{"n_kv_head": 5, "vocab_size": 3800, "norm": "rmsnorm", "rope_base": 1020.0, "qk_norm": false, "init_std_qkv": 0.0352, "init_std_down": 0.0503, "beta1": 0.95, "seq_len": 512, "doc_mask": true, "train_tokens": 92750000, "dataset": "wikipedia_en"}
Each number is 500 + 50 x the weight over its row's rms, rounded and kept within 0 to 999. Layers, rows and columns count from 0. Numbers have three digits each. The size before them is the row's rms in percent of the matrix's.

# layer 5 MLP up, 576x224, rms 0.0502, rows 115-131, columns 112-167
102:476488523499537422522496574396560536488546431463445562563526424503440457477478506499561540514542530440543455503495472572520414461532414445537434391467447484519503577527
101:501533476472624531395558504547466424522438458420430470530463563413470549554453485524555494510528570365460425505574496471535574477528439554484515461518442436523453457526
100:462562416509471524446539494434456526568467387462475560522546421518577453484464485553540531487426487386535518500549535472469462497490406504497455468539462550446409539426
094:534527507523445518502513484562546490536416448473487452439543480507496494492498454489513502554558474510499518456528478540488397468567539526508438480452434554542573531479
101:481571481398507470429422485487581498541413531531568492500484493559382482460470534464508562427480492520513474490481555444544437518550547559419441519491521519450485490552
093:542483566397570508513544531464471494483504530339461500535493495479584555463496547476479460515441478499438497477545542481389502523463428504442592575482573529432518500493
107:482435444498508563519488443559492578479581499561486503574526513485463465565598530477426446454566405521514520465569572453507518458589499498423506474477504529456578595490
100:559458470444489497532453446530562463651538410510541529587522448458464534516521548528594478480463598536582521501520558482400528511501617508518569514445492446584458444492
099:538528522439454521619492520481499489449452436452507464462508501597395504490484443463450536442444497522582441506536499600530468510568498430514443402430468569531536523492
103:494513570476434440546453428543416469542478507524545479569478583586551587498508461594498465477491518456541406492556478500494494570482468423496640512594470503565494550490
100:408497466501464532395631508537501421523594466530538498549536551500470544533429441509389582574488573511491558542496579475613486517364501528485406417543458537534457517419
101:547548561471494599536487486452509455575499513429481561496498527438478517510484398386499488450454506467529524508544457502460461553417532471466512499514483534538494502418
099:529498472440460586518555534529575487540490579434498525497515484438569466587391577473399542504429505397529616517566494467569423540409549441432581513448499513558468430425
093:476471521491581510497437488520562491546451487577520518396427526500557591435519577510488463553490555511449428467531515541453498467428498543593471545508540423482531466485
094:517518552579488503482554545459549472568448592404554515492548510565425580479376501522482489472553468475473483409564439538460554511432566470506432458541514506550544488541
091:473585526546504409574521497545515540547561510560579460547536423504516506580433470456589451451358520554475562543501552514500460528512546446505479515461508526518535521517
095:464598433466461519487441500473508417441475413475588467470466418488531548585569491501441535600429509545466527509461550524497452456542592534437585483517571520547456442504
# layer 5 MLP down (transposed), 576x224, rms 0.0503, rows 115-130, columns 112-167
104:483530540530492435460486492544542509486405488550602503558430476501442408561534509513537589523514492450562516556566511423485597472541527479514512462572432588512541576503
105:488572512481406458464542594545581492472502561464605571430594483573539427523475524546471428565482471497503521490503555562504518465576525531588494597511541408529548545529
098:438440473490496470471504517474552473510470553578456416459535444438472510485420449514455594553487453602568469521479493486442536452476510507436490520514516456472543521486
095:497540471517497491506451511516565456504511573479602510515533488565569460489456480505527594502404484466552431477496535472499523543599437531421660466408610494419484494538
105:466527526563518527465464559503494554424640429504496482535462508470479476461602527485502412445491473564524508537550472436424529499507455538494405533561462491382564492549
095:503477478574410459412480534465553463496439452493509516467475615460423585449417428496555491511423491538495538450506500558511570426507455448474552450481568484415527406577
104:578597577454410499537463463514485552470458534489476479439535438480581492563500433548439464444506578537518511457520597528507453462542467500588496442506556501544519531578
099:516501522484503501528534544424545488424541523350471447562533506488526522424577543539443528476501489419599469435444668535446514532509579511452544518450553480521477478540
099:519457474464451512410456445464652538476574570487515589511454540509466543524461458547519477550571531477434535419516507497489455537522388538515451521633466467564526521583
100:473508504487411464483443453620517533584543450456490482492532553533525496411454557445510495497556493524444493534537532479474482495481482548509472496500493547538598563541
098:471451493449523566500609546527441500490486462519483471447457476524457539609513535557507367487420427475424542498574424457489476524454535456559495606556513484395504536568
100:418532541499431476641561445432521507594471506527481496565496507435527467486515544609515528548434406516560579500534573432572484522500486430551396391545425522502493430490
100:437537635451531554551446565599537573450520496551488487556481490492442463522448494565533468465441567534497551552509482432503530446429514476469481486538460503409543458579
094:503558460526555506519554434576519547431511551488479441413473464540546497476492603564486406574436401472532502499459386490475465490425445493530474517434503488489515550543
091:486576387496422453454458475532525520523479614508479404542428486511608531580548562552448494456424518482523510509466516563520503538391531481482479489482570477457540468565
094:520538493516453533476480493535523521510485347448628553441471551480453446501532497594550453499540501563561519570480486572554572501443519472413579544487484475535540491517
# layer 5 MLP gate, 576x224, rms 0.0503, rows 116-131, columns 112-167
107:575432439489451444527511414559618483481521481430612498427538435508447524518434477530423497489492444504535543539482441522500445494493525471505398542531497526552510556424
099:523432466525500501438428410460492434564565469544521485598521494530406525477509490532513539483536499503517531566540538565487440554460547493454484381541413489445468522512
099:479514514563564564522573520489539549474533484493453441548534408511576444469475515415534455483523477501531521527503396442479530452554543557418445481573451460527585543521
100:499512507510491502508378485550553513431456453445520512551460477524462570483453459487538566529443474478540497518438480514589540536538535561465489439449475524505497539456
095:557470467478495446484527435463325500491518443523447540395527456547417481426581466530464551589518470547469478628417473661572470476549470439494554436490458580542483518485
105:485475461454462447422563429502452458512518489522553529502542480489559454461586520367496532470573497528531530519495519471483471563496441524558522496476467517543513546568
103:559532510520513568426459541453515456447512442545596527406499560485449446506469405565509519486491523547526483446518433454538502526471531553413412648489539557542508524469
096:508546449558521566371562512524481502479524512578432551592582536484533531499497535539569518525509610520551532527521544415464423503518443556500512400504556486506466452432
106:536537524549479411482537528512407506489616416466441520510524387536527424571406574426548426418492556439544558546461497506520492421625548463441508485513488547424485393404
100:586578600523462509542465410536449540446487518497472396481485494554447446518478508459492495558529467481430514456428470525522585477402532488601497418537469543410620494365
100:491509525480506567508591454556507480464387472435512500469459464485546559441567590474512467581467517488485420541431510528551522565456441421558531513542466455587585498490
098:532507434512456491567469460584505316508513534517592507479426621473571587553443478547415570497556504565498497468523457514516431454505577461523551498475460457494494470466
090:578566443432504528442552551528548512421481492589529494587571425461505489535403519507505494555575496402507493476538417435462327551502584425486518498417494488526486442454
099:447528506451536541442475467547514450396409504537500495523491509494504478562457515537449554456486531525572433557492485524544488465452420546443538591471485653481549461432
093:487548504595417486510460451511533485501417533540557531460528534534553565450478518483430500484424398551505503507505492561557458545450615478449448446508457535574504462532
096:570528390521517486490458451504505441500519464477466461519418462490339509495473516527440604486535441484471534589566478504431495523568517444548491483518509445479555594528